config = dict(
    n_layer=9,
    d_model=192,
    n_head=3,
    n_kv_head=3,
    head_dim=64,
    d_mlp=768,
    vocab_size=8192,
    activation='tanh_gelu',
    norm='layernorm',
    norm_place='pre',
    norm_eps=1e-05,
    positions='learned',
    qk_norm=False,
    attn_scale=0.125,
    bias='all',
    tie_embeddings=True,
    parallel_block=False,
    init='normal',
    init_std_qkv=0.0422,
    init_std_o=0.00995,
    init_std_up=0.0422,
    init_std_down=0.00497,
    optimizer='muon_variant',
    lr=0.00189,
    lr_mult_o=1.5,
    beta1=0.9,
    lr_head=0.00519,
    grad_clip=2.0,
    warmup_steps=200,
    schedule='wsd',
    decay_fraction=1.0,
    decay_shape='pow',
    final_lr_fraction=0.0,
    batch_tokens=16384,
    seq_len=2048,
    doc_mask=True,
    train_tokens=134700000,
    steps=8222,
    dataset='wikipedia_en',
)
Each number is 128 + 24 x the weight over its row's rms, rounded and kept within 0 to 255. Layers, rows and columns count from 0. Numbers have three digits each. The size before them is the row's rms in percent of the matrix's.

# layer 2 MLP up, 768x192, rms 0.0819, rows 139-279, columns 144-191
109:127158157127134148136122111135124148167129121170176131127125172149146102129132128093103112123104106073116140122108156126126144156120108154113113
093:141129145140116114142130113138128148100105117129126118070159136129188149150161124161104113169096149147151174126158110086125157149109163185121145
097:131091132133131105139129099151170129129122107137148128159124135081168128095132071104138140168150121127136107121135095132139162129156157120152143
103:102086157074094129116092124104164158167135160096133123118138090116107125139132112121113117166100145139153168146110146128125184119110136154161124
095:147177142090111116156102101140127123096134130110102130124116109125116103145174148132126099113096080153159159161113155153113184114109098134133119
073:078125170147141152145107156122121123122117148092111150171152138146190158147114134134112117143171139109116100113111087126154118127192142135124124
105:100155149076162129078125131133114107163113133159129125103160146163167133062153134145144131157151136121130169132127099103117133134114113109139130
094:133152105114063159153172088127159127144145133116129095167098142130160127112148100124147130064107098172143154109156123147134115168119099140143098
102:126094165083120129111107122090118084162114113184151086135106145141125100117118101133169103085125166096118119065105138139098119143156149142137143
083:129133107138098169127130136137126117129114125134097136116168140101149121129118134133098115166134178105117111102110143137150113137130144167144106
097:136137140132148162172111157145097168150175145158132149119116169133148174124168166157110118171160105116106102161125119139113158115114131115124130
095:129104148131134147167130193131070142105119109124142144119144144190163138139106124157139122072118136132116108136112121148139102108166108086113125
095:148112122157130131111154189102169127128119105135150115115146091145141124083113158139169120111132164101137196133151109131083142132105151116118114
098:140122142135107179126153115165110141087210100134118122119127134111119117121157163115135103116141170124113132184108154133121120143097148121166148
108:159079103108148123152138118114155129126153105135127095135127095137150134071109163115120146165111111124125130127141144105127127122139143068106092
094:149140105136142109125126131127183151167136103103132132182139133145112134124157148118089136161086127161138150101134143126115120153135144110146185
097:130124122080093167119097089138146159125147101102153083124147155185109097139136149134102147153094190118200151169143130160154112092131126131118119
110:161121142126085155160111123172129143146116094144117134169094147141153127143118113106162115123119178117132132135121131122147154102098097137178147
093:112137106162132171119077135126100114160097116107104123158154158119160112109146087115118150115149157173115115097123103132130129166135114117122141
101:116124064108144138085129126069130152144166123114129146113159110213118126113128116124126084112139110140075165149101096117161100129159149102100113
098:087148111129171156072141127135136180129143124149141129143099129123104092109113126137112168140143076154121121093117108145163112138171094100100152
113:162094098146104165097128109119117144132121187130119124149162105109092129143145141137096109148119105103132115110130156154101153156100107110160108
098:043111107118163137114117103143118156164101097151155143115134123122111110166128117155095121148127142153125130121135103083070137084179147120156139
101:101118137152153141099103128136126091148144101141149123084089142138096149127089110149168138168092165125102110158111069130154106119115118137167100
098:108161108106144111101088099155107098123100129108086104164078116075132167136178117129108065151099127124141194111154111105155112123163096138153137
095:087145147088113113114122121131144070130118136169138137167150149142129110088137095108096123162118113150142114144155122171131117071139121111116181
105:114142118144083130165058130188162096121116168167110080166112118120118126112159122131130149082083134140172161133138131091112156137116100098143153
098:122082123131104121138125133115145142172112142130122130109155105150095136176137130145159155168132141156122106104090108118156163109093156117140094
090:125120119076097127108070138111157115149111167113143110092164171155114112079151136102106100145091110081095115165144114116052134155147144128186145
107:136110151146140100149113111148107145141141137121134112167125165138128124105106102132150135149124142132161122148113104143097090152135148116120158
112:103156145100133117157127134138139109109125154146096099093108111128142171203121106143124119139110157124129130133110172135149136109127111142162112
106:102140081157115071100130144140150111139118079120157124141141128140164130120115143117107120107089129102133135134153128175162088126133123144152088
092:086145104101110134125132170177110118134133156114102122122126096155147182105153109157146135114144109132118130128110131161118104123116077126091140
098:152081099111106155167130148148156130167148123152116109114125131143158131094130149115103136111125097114146114154157088141119137128109157185170102
109:157170155139108130128067154125087123081172124136121135114125134171182101111089151102100089114131119108102120156161111122127142180142107135121094
085:157118111201131139157127096151141092129143166115120120110128127124119124095136172155103152115114147133130179153113128157060139125110149147073123
098:153139096145159094145115126123154134158159091132150154129113126139202129102153145112119129131175134112155125145105132117100112124076142157145098
099:114122145087130097089110124090103127148168117136120104129134147117103125138122106086137136109132132134126173138151098100123078163118145105142093
117:141123127110133139148106120146142113137159127153137101101128093131125113134122136078103129125115159120095123079102169126112085082092148157159122
097:106106120113148164107140091129138151113114136108091128139138125141163162130163103124134125124118099135156110149115162179129101173118127126148142
118:122115131114093108102135128131117083118133118150094120128148091115110142157149125092086079113069097145110116143090135134153103134159085149145092
109:165148139121151109167075192110137131088099133147152122107088153135117109105117134114156073112143109127124126127141145113125103168147084134079130
096:147127155176133105134139142107153142131135108147121137145129111130118149092103101127155085088110108135140153094106116116115118126163140130122052
106:129106154073069143086140133150107108114164146160117129091141140117131122135153117125104125179101129144103112073159121126146120133176122137165118
092:126138162163125118142124102122154108122120141149179139122180123141102148095099086098119146150091177129149123125090121149100113136125118103082134
090:095131133164127128140147113115147106160140109112104130161090125125157135088123162092103133179128129152162135141115128142142063126122131109136113
098:146141095128126118133140109155126136142154148089113111186142123116095111088104115144138135098095155157180104136115133133161131112127138136120181
111:083152127091128129129123150114152172146100092109143151142128137137097097114121122125130124139112109173157127094124189125113129121129098142176143
096:110121132115134126082125133104146116139141160087119141131110131134163146153112066086153120128115086134120165100141117190180120164113126107125126
095:166089107122118105154145153154112158141114129142131134129152132080127126143147121181097118145163111125135110130109113148115138122147079104141154
103:121107137158137118159155125123113139152138096148098102126158100138160104160130100158107124167122120142136076148129110166135125115120121110131128
096:122120105169151125145113106131096104165112138106127115133139139134120141122129124175096142121133144057110126159098136170107197124038117141140142
098:100119163136134110140147114066172160155132150106145113133149129123157102146112123111127144178135130135126162098093162172167139176154163124178149
099:127085091124133132104147139129118146161100152137100138150115170108091109171114163133140148137165138114097106125131140146121078101122167104110137
101:123106124181110175143179111099091168115106136128143163112114103166147140188132146098112098106127114133122105108132129164132083127145136178115148
107:092150119131164128119174088125148133102130108163124126179116139094137123111090108104116080156126138123139116089149132130125127134122163109184092
107:135121130156148093132098139127158087110114169135181102102156134144100131147147158162112107109112107104123096106120151181159107146114109167084172
091:131140139167172133182097145096083164169148108128141132112096118119151138192146118140168111151118117121128125112141137115122103127183083110144140
095:110131094115111179183119112084142138185139108146088099131136113125127147124107119171131113140116113118110145174132149117128096082076187158091132
104:093125128153117152119125107129083110129104150107158130188099136128146131107142105116120119113159142137147085148193123151184140135138137136101136
115:145130101137157168171146099136110165124157120127134121175209172139091110133144095143143140138134168140164108126095141105139112153100141136104178
096:122123107086101098140083131136125139113112120178127177151096138161111134134146138138125113079129098121120167152173157158088156118116072112116101
114:152108111136123166177116115136149100090138115148085131184119114111121110164092121135127134088154130156126079132108119088148123188136149135168104
099:125143131153152141157147107103079170127118084120141141133106103115143157120120107104110111130154139127086148113154113144146121129176094120097123
091:127077137142053092119144104132124173118079137095148103155127164126113129128148131156136120134118127158159161101152108100113140150147140133090141
097:120138128189101106156128093159153115117119130124170101160090108065156118095149128116123140076126133172118101112111116130107103169111097150143088
102:096126142126103101180134108168118121115114165139096136126118122139159164116122093141142116108118162101108120134069126119145126077175148111141142
100:116138123160162094155126110156122125145136123134098122170123155108150143097134183134050118196144109105177151083102092098154115110110126140148128
102:103119110097151101126112078118105158171118178155112131111175171120163086072119128146103109131134103137116072172160154143117160131146151177139128
103:109130129105113126162121186154128082107125106136167107159184106108118144070150132133115136093131154116125141132115136120141133121154127066133126
090:152117121157132114120159122149176160111139173109148160105120110128140130168133124151117131129105126160145119132129124126102111082161098112132116
107:129123148136104111121163141155110121128122089154142136137124163137149123112126095125134111109167129120122118162100130160071160141113124124113100
092:125149130103142116151151143107101116103146134120090082088154133154115095161126113137155142135143137158167150110128204096107115146112138113125128
087:165147150084119119151141081147146127124117113139133093121153098167097079097119141114158135109096154121166133133131137154108138185160135137144121
091:147142139119159159140096119092135154096095123113129113096141127117129122116127121100173123129165142110137170086126159154137113121145109139138146
094:172151106128149077098118122161149111129129133126161144156157157140123164145157130126107166121116178117153102167081149170084121129122161099114162
095:155124154095098136129142096107110144087106138120153153143157146164112161117134154130079100148149118141105130120132118155127127120143161141097156
109:109094143120132121120098111144155078127108122177168064107120151117109118163099118088126102152151119142127080102109138146108107136160159144145160
115:137109104107146129067156099100120091145153135150107114134149133119116122109163131102114111175114133110099137159103104161136142140161103134159096
099:118173107138108088094137141119154097117147128137123111102131109123140097147134148104123105101174133135125110145133112156128157125130142143124103
086:110175128130083137143181130164145120114129159122120123129095151143102139158100129123081149171145127146165126092112124122158145105124164118130127
102:108123160098144124095139119157113107097161102117135114161119102160152130132089170132093099144104137130158120086132116164125142139135101099132135
106:177150160144145097092101089128126124136137139131149154131128103127125102128132111148133155130140123173110154097128112167147122134121130121118119
116:168122152136105095110121129135134088138105165160192147142175136130151132108148120108112121157107141113124121116163120144143114146107114119157108
102:149109110131121119152117116123068145125157148135148114114154080180144177117131108112104099128119119133131105111095089125101127123158102144144142
092:137142105118089113103155127136128162126161149083119146099137120136159148132138103144170126112126120145138107119132157146130132164122133106134110
110:146145169103153125096091166139093123157110108173120122118170111118122084112155117123085156118147152096125107097148165143105129153146114142103156
103:134098162112105135153150109109130125123147109143126136134140141143099129101154137138144115118140147132139075116108103121169151159169099161145124
111:113174143142114162130093126144109162090130131126096131169125094088156166139141077124104177130115130106121184107113113130125138102147111116089100
109:099141128117120119141095084170130116119127149177116128136172106167126129128101109153110103138160137147141101145088102168095132154129140102096159
100:138131126065107131169142114150172120126155132128141131141145159151080139132095128136152129135118069184122158116118112172091128168140151151134088
099:129139140126112101154093179092137118107125147134139094116153131151119163118159133134177098140094137124104114132139092146143108164156101083157098
093:113098144153110146149126151126110105029113110114107159159154123140159115147116102144162099116162169155103132136135153106137072115087083119121159
104:128150120148120115149148159091085117088164182139091101130130162127143103175133119153122087119141127134146126124125140150117138102129122148123110
089:092123158123134154119117099136132136117152107125147141137134137114109165127130106151055147178169160091150107134147131124135137118179147168165178
098:141159159135168174120140113146102095126107109150114067120128131128124150109144116150144112136116102088121102133123143144089148163133158130119158
075:165107127151128122138130165127145138099097126107110131121160136172125136113112154136117126164144162149101096136186138102154125147156132163132153
111:147150150137115127093175149094128125143141154159127129094115105201170109122128120116095081129110102146108121144107149141097106098115119153126108
109:126156133106119152108137102172187146136156119113109088154149109144140082148114127083086146079100156135112126121152163138128121118090125142146145
105:125113133083108131107119095128088140085153156136134101138135119147109164121133105166118133161138144134084155092107105146127136122128131133162103
096:165137184130136129123158121090145168150107113107092110152131134128139122107140125127087154134133166118161104152093155112126131145110111128079134
074:095123143121133141177098150166169137092126121113134100142144102129132131100102173149051101175145158123147108145104116178109095118127097134129145
097:154133163131091151138151152138122120083131067143134142148125105161103157165171159116147139105137139157138108080101139113123082104090130105082143
088:118102150094126135113111132135177112104158082165202206128124131126093134129105126137109149121122149131135118136075143117101143098144132137177148
097:149110127125138134136073103160108116111150130146130135123119131145129123052149127122130156119103129155122148138140132093113133158069126064170124
089:143125119113100129121084136090127132128115128104088150087111101129091118163108115143137110139125164156165189130158110100122130095081150166092120
099:124107166128120162098115114088108108105082134192145138111190140100146128093150170124120151142164121106134131145142133121105151133133126116161137
095:124142124090116123045128103131110158112154144126183081132149134117165123127146137130137128088154109134152100127129118149147072144078121139110140
107:142099117123098112095100131115095147148115141151106119147108121135117153127148112149104155148122104092113125088131153110159173107132134136129141
122:153139127146147104107148104119134169146081102108127079125202125130135149128115115156094145153104112111185138117095126154139145149095083147087140
108:120170134147133116133140091144141123085130132163162107142156125133142143127082139169121082102097150135097115104109147126146157118148088152130084
099:119181155106105120163110117150101142140106108123101121172117147138146143111166146141109116109093096118085113140109139118135088144100133131122133
112:162137152142166071138111104173159128088137142157128122152097169148093103117125128131082175077160125111153119127116108110104150103103137137155078
089:153101140123119127122114076081139172111126081123139097168105089140129141128129139104084090138117139189147128112145133133131137137086133116165130
093:123148147118120112122164094139130128135119164157074156097126144141158133116160145131114148172123159113153089109131171095136123093110140107106112
100:130153173127130107142152147126121114087109118148110116122111158119110101165157116130112186135134106150141119087080132154088130125116140101144097
101:126100114121130119104097136120175081074129148131123103143140146158128124089109154081158118098115122143149096145107109127123140171132088161155072
093:120162149091131133128118163104091107122145127145116148113121054121133125095148124160140156088106145150114141080154141121146143110108150109069139
099:139171085147146129097102133088170169133142161147101131114114158134160137119126144155113128135134080143120171137071089142187145118101122140182154
092:150154121187152101175139070110126127134145103104127168136102152124161141134137126131084141134145094163138112142124141122121148100144129145115135
096:151112140144117122154152133117160124115091125153155134155116169116136089111154127130157097130103120072148140106124118103120114152126148129140143
101:122169085167158123147111093155180092112171128115133113136085129125138112101119118117120147107156156116141113111137146154131144177115172156141182
083:160126111119181155109128132123110127113158155091152156116161116129134110170154142135161135101117163157119114116164141123120100113129114061112123
111:097122117093097113144101151085121110161174132126150115174146132118124135138124066071149101158133151127108150146133138101094111138097103121141140
089:102142069150145130155106128076089124081092132111166119138126162122147167110134177160136139136128133170164173143133141121174174123083094082131105
106:118096131183196107102166117112145132182141141164105095146108138147113143088120150127118084128135121090104092111139170151107187104131100121136105
093:130123126105189104121137144097144108156134139101118132114143141162130106135145137116167167146154135168108127113139154110154142132150105155079094
099:128123147115126150121130127137141130160146124129093109134152095120146093120140095138133137141123163136135100129161121125100136118124109139098167
108:136160105120100126110138104108131119109130144149143145106153125086152129114099118138139070109148093115097121120112166138165084126139157094092124
111:149145097122124099133109117111112108106124136124123103126169102128144127133106133119106121141134113154099122122142132107159086116156180129149134
112:168171129134126108167146121111115122052123107148130104061132096117113121131082155134156084125120141133112120107100105140170108140170118166146098
099:138165127114185096088079091151108105167155106125137164115145131165149149124168142111133062118126125130120170108135129063104141155087107096112130
103:106094124087129117123136135117147128124171144117142148122137124122167122178114169092146137103120134131131107180140154131115094087146170173120123
094:117115110127140163151135105127107133141154126184107109126099126170153093098126130142127086147146136169106141104143116097152137110103082123112120
099:137162123173153117118152132115101110144139161163090152113134108104156116137127082145154141071119114103140118155090139148129137160124149098128058
097:119083152177158145119098140136139124132116104128132114103126103128120141147153087098095101117090127132084157085173129161127156165136105126144140
105:167133143115113090139119103126110120069110131130136170156112162163104080103145093132151115143147135068116114137121127158128104133170145128133124
098:118098095154118117102121123133099153136112118149138152160152127074138159156116157133123159103125120147106131110137120203146070143158160127150150
105:130155145115140124123110089127106153116112164161143109104145141152109136093127112125153176094108153133152096140113133130122116140113127127112178
094:139175185118104122176055125152098113160166108138154096132105137141171121107080135091111116160120146113153134123143113156085132128119133154181117
101:128088128140140112102140112139155126139088109171145152115099101140112149095111162116109118103114133165160117132109094132133135149126106120138153
# layer 2 MLP down (transposed), 768x192, rms 0.0675, rows 139-279, columns 144-191
101:160150130095109084114140116118133122139167129141160112114120133162123119133125126119130083111135182124139107100124157138184098138165134136098132
095:098127114123120130164078124112131125173112105135132156160131175121079153117090177108115103120158132145093130136160120162136137150154181089113095
101:150147146130113130086155142116169118100175141092106121111134130093102101107119132115086129132148107140155130137161114154159151144154141151099132
097:053142153115194157141123088111132070111116105140138176135097124136124128146106145138084114126131152105142131137130151146116087097115127127103091
094:126123121149123166110118119129100137151124150102168152141124084100127122151107156127107127121137131136132162092121147138141123112127079116129116
088:109117110129108127097136126135106117122168162115095118078115144172145124098119100123123159110095135144074144155139103103173123135144142138143139
092:116120112110105131143080145133126106124143075103133135137139152073161118111152154152115155113129155113162130089152108136115147111129148150161107
093:109134127104126166060162119109130113160089139121163136117159103116134117103122120139144109087122120118149129146113130108146131132142131120103140
094:132134148104104124125156149131150128122116128116142169134111139122124121118140106119142117170129119170115131130116097123110099096116114115081117
096:157143148145080164100140131147118107109123129136093083122141128142120124147137131148166154141087092121097158134113085106103163126140134144095159
093:127140145128114092106096124151108070119112143180138175126152083112116121162144113130139131097083122133148124130123146144107133122129114144138077
100:160109167141121137130136111096161141141113173086135108138134110139131143114149134139131138120086137178150128101089148120114124167129122099080114
093:121113102135150093135176136147141099068102115119142134126145102122132141119120056096148145127125130109120123153166068140099112116104124133173124
100:117153123129122132111132119069124145167100150131166106104157109108122125130144097100156126135137118111200144120102143103115120130171130082130143
104:121130149080142138092157159126119150162170120145110094121113112126111110148163158097153146129143101097083151154155148150134149112141170145148134
096:100122097139090095162108123105099102136110064136130120103121115092135153136127093101106119143158116157167148147123116124109140144175107115150128
099:147142082092124134134116139139149159099133119082124147180126126161174068152118131162113146127100154105183141166112113126106155080098128122128065
114:086140131121108147124135082157144150127085150148143134095150131159118120126113136100158115130122172132147151126109138128104115121081116160155112
091:102124127139084131141123144106148146108122119111103122163103143111108093152109160108126178092114129087177110146126126118142138134151139120123154
098:128133137112098159124139077174119126190145141177123133111138145114083156116113100098094131133133130121141141087125099107098145117109135148100114
092:131126112143157132086148100146142154166124150166156103102115131119105119125134072131158128134149150109171149111102114137147162178103171127089151
118:123122121124115145089133124141146083132129143160118084114121114115116116123099108153146149105127117127140114100166166101139125139147105139083159
097:150130114127115114116137143148183160132107164178107144134149125142156108112122142165150152138144126138141139174143161103143108097144114090129129
097:130114131130154145106110097104135024140108081083165132118114135126150144107080124074147141123073135150134139150139098164093121111138114110162122
098:131101112137119164133158161115122163185150127124152135149140080112152072118114181173130101157116055146129134146121125174124086163128128116151101
105:087149099125123138146076125138156120118106148168104138146163094129102160119106152118123102128108117096110126176150125171141140128138135114145080
102:131125118151128163159135140126165137093120117104146127073089112118153126135116160124112115151106125120105168159131122118166148101113099148129097
095:121106102151127171110105087115129132068096068146147104100126092157137150149110113131142145114126105159141109149151110098110147103132138105135108
081:108137127137137150149162105141102170126141092086083123132110098110158145196086115120134171139159106125134105150151114167121099107149178136106144
101:148116121122119120123138164161157171139116166128124138124167108079126147151154127125151143143135167140149147086122146110127115123151151162118088
101:091092102123135103105112116132157083129128141135184113099125112150156119107093135140125142134124179103113116063139122123153088128053095136119121
100:168129156131136101148138129137144112142106125123106158119135136147154123134127143128143085149131114136125114144153139103165133086107124154181122
097:110132147165102109113090138110111144162153137118127085120178144145103117142161152119075109161152118121102097121153110117121129131119152162157092
093:144135106139112148137125128157142156136102134064149127151129090153171138152145105153166127105111101083160168098124085096126092111176144125110115
113:120153144117133088176099108126137120161101106171102080134081152132104151105128161097097180069101156133158089126155112137096107120145097181119141
079:113124160154164142156098134118101111115156104143127079140111137128168153157158123114139135101113126160100150113121117146124124146154110089152122
089:154134158087122146127171152146145111150114141137145139133138110107157147145119096101152073087133148108148136122098136127082114135122119069120110
100:130124131104147180117128121145157135101141103139128119119138134182121123104161149122144142155105135138137133128090129151093126084104147159124158
114:126102134143134083104107121122151109114130118136163099147080136097154072158128108129131143097121140124148182098151111164140092121111118167126150
096:122101112109124175123140192124113128095147138085114069154124149152111141167105107149146130100123131165113171121152104073147111122160153131065151
115:149162097113112127114121114097115118128143149198153147127136130123103143112101108153144121150125092127172154151142135136150114168158154131158114
103:142098135179137109170101118170138127123137151077088134121128124177093178080149159112054138133104096150138120079089113153098107116133108110161150
100:128073130113125160115074140156154126140114127095187116162127096141126090136152130139122116123105183100096165112117138137097115112137146103093118
116:098104097112127125109108131139096109117138134111148149169096110151132117107101159169120145131106176132105115136098107109193097138130125121123090
096:116116122135122149131117125148125163068146136145114109119118070127117123115146165139116108124106137130103156120122133140118156097141099117162147
091:121108141128134167105167106157130107089138140134136132141139126089136143094124150116112156105086127094165106134089141204112085116099119115162143
098:125116104161179128151120119125134110155102142131069105188126132096133153096137099131133147123109183143149135101131114154183127133130094144095122
103:135091111161165108133110134083119136155131117171139130152106140105156086121140135113129103089165140122134131132145147129121164137167133139152162
095:104141115145141116159117104142122082117117124114108129088160140137097142100148149128124121130144130131126133144104141139190150131153141140099121
102:145138101054116150126115135105094136140131145112186105113170122145083069138170094141161154150121118146095129178134107104128116150140177106147143
111:117139163134152118178136097109181083106141132086144151089094124106121115116109085104107122137126154103074123122123125187113139146143136113121131
102:086082133147125132045171118120154120119130183125138126145161129131107161121132111153169114141117102154149098133100104120124100151157108100152124
093:098144117141124130133138089145095140111117117139109112111127070138098162132144128151185116143111140118129112109106112072112130111077095116142158
109:133143131128127137069131156114169106121107135113084145119142131141107143087141130138125085125114125162126172121150076104156145129139115129122113
102:119135123140126157096120141114116138137082136166133093157106127088166128076129057122160178141102149146114149104161116104137154123146142136132152
109:085166136133117077131137167156113102150118116133103096143152128146117129122126161133095141117134135121126127086105115131102112132141114111125164
102:157137142109124127110141140139159152145158148131130165117156160135197119137109149091144100128165133129160148088098122086141164129162136120106141
094:082120130092130169106180090149115130141115139159101169170116133101151156138113121168121135117135123127128126153131125143165117082153136174144109
089:122103138105093120115126182114110151140108097149155119129096125120146148128137094120125131139144119131116077104146158135163132152179134103124159
104:118171172132111107132165122132137111173179110126129135119121123112142150108118114164083118111128146157135180180098151172135134107100138157138102
117:092111100152128164129146135147099171114113108142149125148155117137106119140101144163170143143118131144124105183133129101147116151123119155083163
105:118126114140159152122138116113100103181106136103105118134163139088145123144121158097098119104115137112143075139124136148157143161139114123119146
116:091118156095069176126120120109140118117109164138165160111144124132148152119094109114143115111131143114151112131117151130149114125144175141125135
096:177126061142080100114158100115152159127140164137104108158145156136119111152189186152168118124101132154148162125116111093144136127131114145111120
087:160132099093109160155135087116151109102130088103139137083124122174076150096138134139122114123137142135106146152124118152118183131140104119125102
100:138139132124111119090148099076109138144125160182122137116184157147140136180137148110143096186114119110129121158114073113095108126141176103092145
098:146123117130126139162101143102150098106086137169123109112107149168152095139136129120127115115111136122087187162133164098121146140120118145124175
106:139104110096131126124136140102146132125133098156088131135133118170127139106106096122131147095084118129153181144125094104140182127138111181164101
094:166140162116120114123105114097118141110163153144168168142143150125113189133105111118119113130094161128139126125099122126108134079155145085177140
095:126152136147116184177102172108150158138153121135132171148113152156129129129126139125144143136146138161164164114104133169136139168119145103114130
092:159106130127159169114117172106106109114153073129131141132117134108149110103106092138153170160148158144123125142141174157164108092153116143149143
127:150123133178117120107187114108139097136114151076126142104076154144113132136174138167103093129103132119161170165127106148126137137105119144107064
088:125147175127133146119085080131127152089152138129098115096122143106111101126163182096121182127091126172141123114146112134117113095154142077165100
094:119137183132113181122114120102116130131103088174069125073143129082133092126126128114106124159138155119121134152100096136086172113143118172074134
103:074108149140109126135155131117122140115111122116086141081158128094139151116134123116166100104120111174143087153124119141114172147108143086138134
098:139166164162175094151181163177126102132137098122110119153154137114144128150113112081186119133111145105127124122140113096104112110103118149095117
095:130104138114117118157161125145103100150116138126137142181082164123163119112163146145117113087113113161169095087156138122110113131132145105151085
101:144163134120101115107134112099141119137115118114125109128146172172096112087098131143155118139119140135158132139138087119159162138107126129155160
110:120144116088101104126098132111125130153136122116129105090092191127160115105102149120141087145142133153098160114124124101149136154109128136143158
096:122106138145090096194154115104118133119059136158156099143115149129140161085093147115169140143145132161101153133114158117127147122125105133111145
092:174187145106101124106160148130134104118095082148108131113105124154093147077142141160099108140085103120111114134131113097094176138151134113118132
102:157144165134132160092170167138109132128117137086135140080138161105177091161131151162116108124112114109109153133109128117120125154102161121130130
110:153096102121125149127125151104099129188120108100121166124118118145123126146144113138117129135147095149136081099116097114170130144125086151108128
119:112119150116120138129074129166115106127161111176155158151173126100143153137132155107115143120142125145128144077108124168126152117160105094187070
107:103121166127150120105124137143151085111167156134091138119136100086129143128102134139173130104120133143109151122140199100103123190146132082135128
097:129127120101146155125120102143124092072069116155125115150116119071140078145125140110140173132108147136151097126124122163115108079085130144121101
121:119146139090121135146119098172156103076169144120133139139104114127096115092095121114118163136146099114112120138146130139142101122154131162137104
099:128144126163139152148147112118148129184134132132086127102162105121118141167157154114153154157154120134086163156141142072176142110127174142104172
100:139108132104121122126095125108152156175159115127144163120157127137111134153124128138104155119126129131081133076127082171097131100158136079150165
105:153115140123116121140089162084138121071099048134144130143184097082106163118128123119081141158156145148132175117142146135146156144089144080070134
104:150103079113113115130130110097129124097091127153092116157125145126125099187095133099122128139114099139158143109128131130154135123129098124162108
106:114113115143153149086144104154129143164169111146105125133160105131136139148111114115164052120104126112112133117153119105162137099105120168088169
093:141104129127132144117137135105147130156140145134172121119115137081099132109101161135134077124117101116127105121093138120151157159129170106135154
106:151100147133072150136153120121109150161174086122097128098152136117162135092091105098145126128146139161149147138139142139084151102118104125166066
101:104153118145120124131179156107092085087129101091140141154139123144103112129078118122196109141155158152127135149131167092127130113112122158131139
090:131120094110123121125158150116118160118129156117146175151147133097144147133137119104130130135111123114119096099113109153166095175135116115140132
084:125070126073094158096083102133096134137127171129155110124101122160103164123121102155140092146097120158102193115145151140137115116121110147106127
103:123113160109081160167119070121135124131140119091135125135132109137143144131135144081092116114096186136132095123140144150162170134135092145127122
104:139091140136133136107134138108097089086118086146118162063118159088161146118177091115115132115131090143133124108111125129153122120152147100122103
102:150114133120150092120119129130111132117096169129113163129140111121122129090109124106120152102115145145100134168132115084163183120132148134116144
100:124112194126158106114137115154092157153185162162109141103111104136098154159099056105113124135135116122094132097128127174120115143107111159145144
076:102152122134131133147122157132144107086060147165103092107107176115108125124149141091072146142149155106159158137104141155145167152113174142131083
094:160160127178141117159121146111137150119161102101127069152153109178147132119138064116165112139139139102096154159141105148143130147113138143116121
099:115157138128100087140106151101095158164149153117122063120157162089123112169130137137155111183118140135125095159108130140108078134120152144097128
093:125153129103107085144127126122132127174130091084092115137097136106138083134142090129158158118127135146106133127123104143102131142144091170113096
083:143097145125158114168119141128128103135121144095121152160171130115166127154137154115119095158106155167149094094156110141112180108141182119130108
107:102162093112137163167125141114167098106139165138100131147163150129150126096122168083122190147117124121161135157101153108137116125120102138161107
097:154117139164136116136179069108103118137117104157142135100126134107112141129138142132146118141108137128167087159136085116168136088136155125087106
110:113116109114126132138103129135109110109152143165148119132152136147099124104125095121143162081096127155103123109127108168141143113131125148153124
115:113088118118106134106165168093134115135121100071127105140146166113116110098170127123119109116149084138160124160123136116117152132131106157118110
103:156121107115154130127133133168133098170130142114113098097111146101150113154160151140098161097130126116108103116138145120096138170146154139157141
102:116092121160109123063096096119139129141118130126114150158147124166158115166144135107124168115115116144157189105168121138106148118100116175182143
102:111128157106150115102145161114098163127116129121146113148131168158099099121158093140109149161145121104074125139143131144102141101139121116088122
090:124183099117100136149164156072139106142133151132120149091142133131197120145102124154177119092129150106131094143166134141158132152086141143099141
088:146112119110117149143109123135119131111127106153126101134136107090097122135169150122089124124076137118154147141127086111097120082113117139137151
106:098122162123109136122128151147128121146142125131115143144138171112124118123090132131158124128155196094124114135119162113135177083112152138123138
103:148071101107142129127175117074143106154156090102159111081143136139096146128147114161129109143126137135126157131096117112132129124159114155141121
096:114110094161148156149118170096092127132113151138137124142109167115107171123170118147164118140125148131152159131135135162104138088144112114160126
098:136137108144098154121089125142159119109114160128086129076111143132127113085129100165131121144145116128123145115073119117119113124158120120150092
098:141141130163143125143106118092096090088119154155156148150142101097114133104115154138153129147151124157139132123131131094113127127119147130154147
107:119104134138115076154170150131099113164142148105132151107160116188103136130096138136091137122126159123152149100071134121141124117153091163131150
102:145166152113103146129142158121175104150136172097113101115103174135144064134119114172146135147157108156145126121126095155134121167113161124147133
079:093126164104125097112140113131129127113166079191128097080133146147207137115093153085101110124103137127116167130109141156139136131111122120159096
109:128149100129106104127137131136135134099169141129105134108064126149140118115147125179129134134107113175137143124118147101094155118105106133155113
091:075127151164091124150114143126109133139102105120099149176120111138164126136121162145129132110155156122158108102148114116139103111124128131137084
107:149103135121141108109119136126115129106144126126164093161139112185127124125125127089129140150126074131131142114154120131166180089122108083192156
084:112126182148175116097166115102121121104135101125153133136132109074145123118098137126088127100165145087184177119155095105156133145107142123144133
090:142098136131144124135112118136119176146151151138123140137124113130118153194115123143124129152127142136140090071121134132156095162159128129187086
106:125097152114088163082156145117131166122181067116147139109143099119109108152119131142141112097168125166186163120148125107126150117100130115110127
099:090109087143137123098072157159158126143121103124145173170094092107171113143113109122151091098127153149136132109122136105122137154148130135170129
107:109133101145113112136130123135148103169142077109179146088130166081134117166108130094121117158151160131130157142117150162147141137157110062118092
104:082111125184103110136132122141174169135105172153152121128139068102131105111140117144133147101113113141121127164135154148102133114179119129116138
107:137166124108146117146119146127162108135175083117123114099116130109159106114152131163113125169144171127102135166129130098148125109103125106115147
086:127129130107151112138149108145143105156133094166157147194058111095148114120118136109163156136149143125140101088107152127126118099106117078137079
102:153125164112132189120095095169116151162147111145141144160131158166123112178110133150109106111172122127124139137116086113116169147153157133133120
094:120174123085108094151169188096172129160130146110117161137131120043109124123139123123172114108147126118165091145080098114130151123144107139185136
108:127109128108124125149127135132139110101130108123137095106146143103131132156132073124097181151136160119141125114089111102103132120114077150101161
097:117090133122103150121146129094091168116116134131179132161109112103152161120176112185157160149115124143097148141100142137145094092163107132127132
101:110142152120093094129165123122146133143150145164134168109140120117164113120179132113119087180144139123151117137115160130154099138148118122153127
097:144113113088129114127158141101142151143125171090179082143122123178142090151137158181134110123122134124109155097137149140141098111117175121178170
105:087126134116145097189098135088070103091151156090121125173135146130085099137147104128162102128179142112144139129158131144142121124136103148147117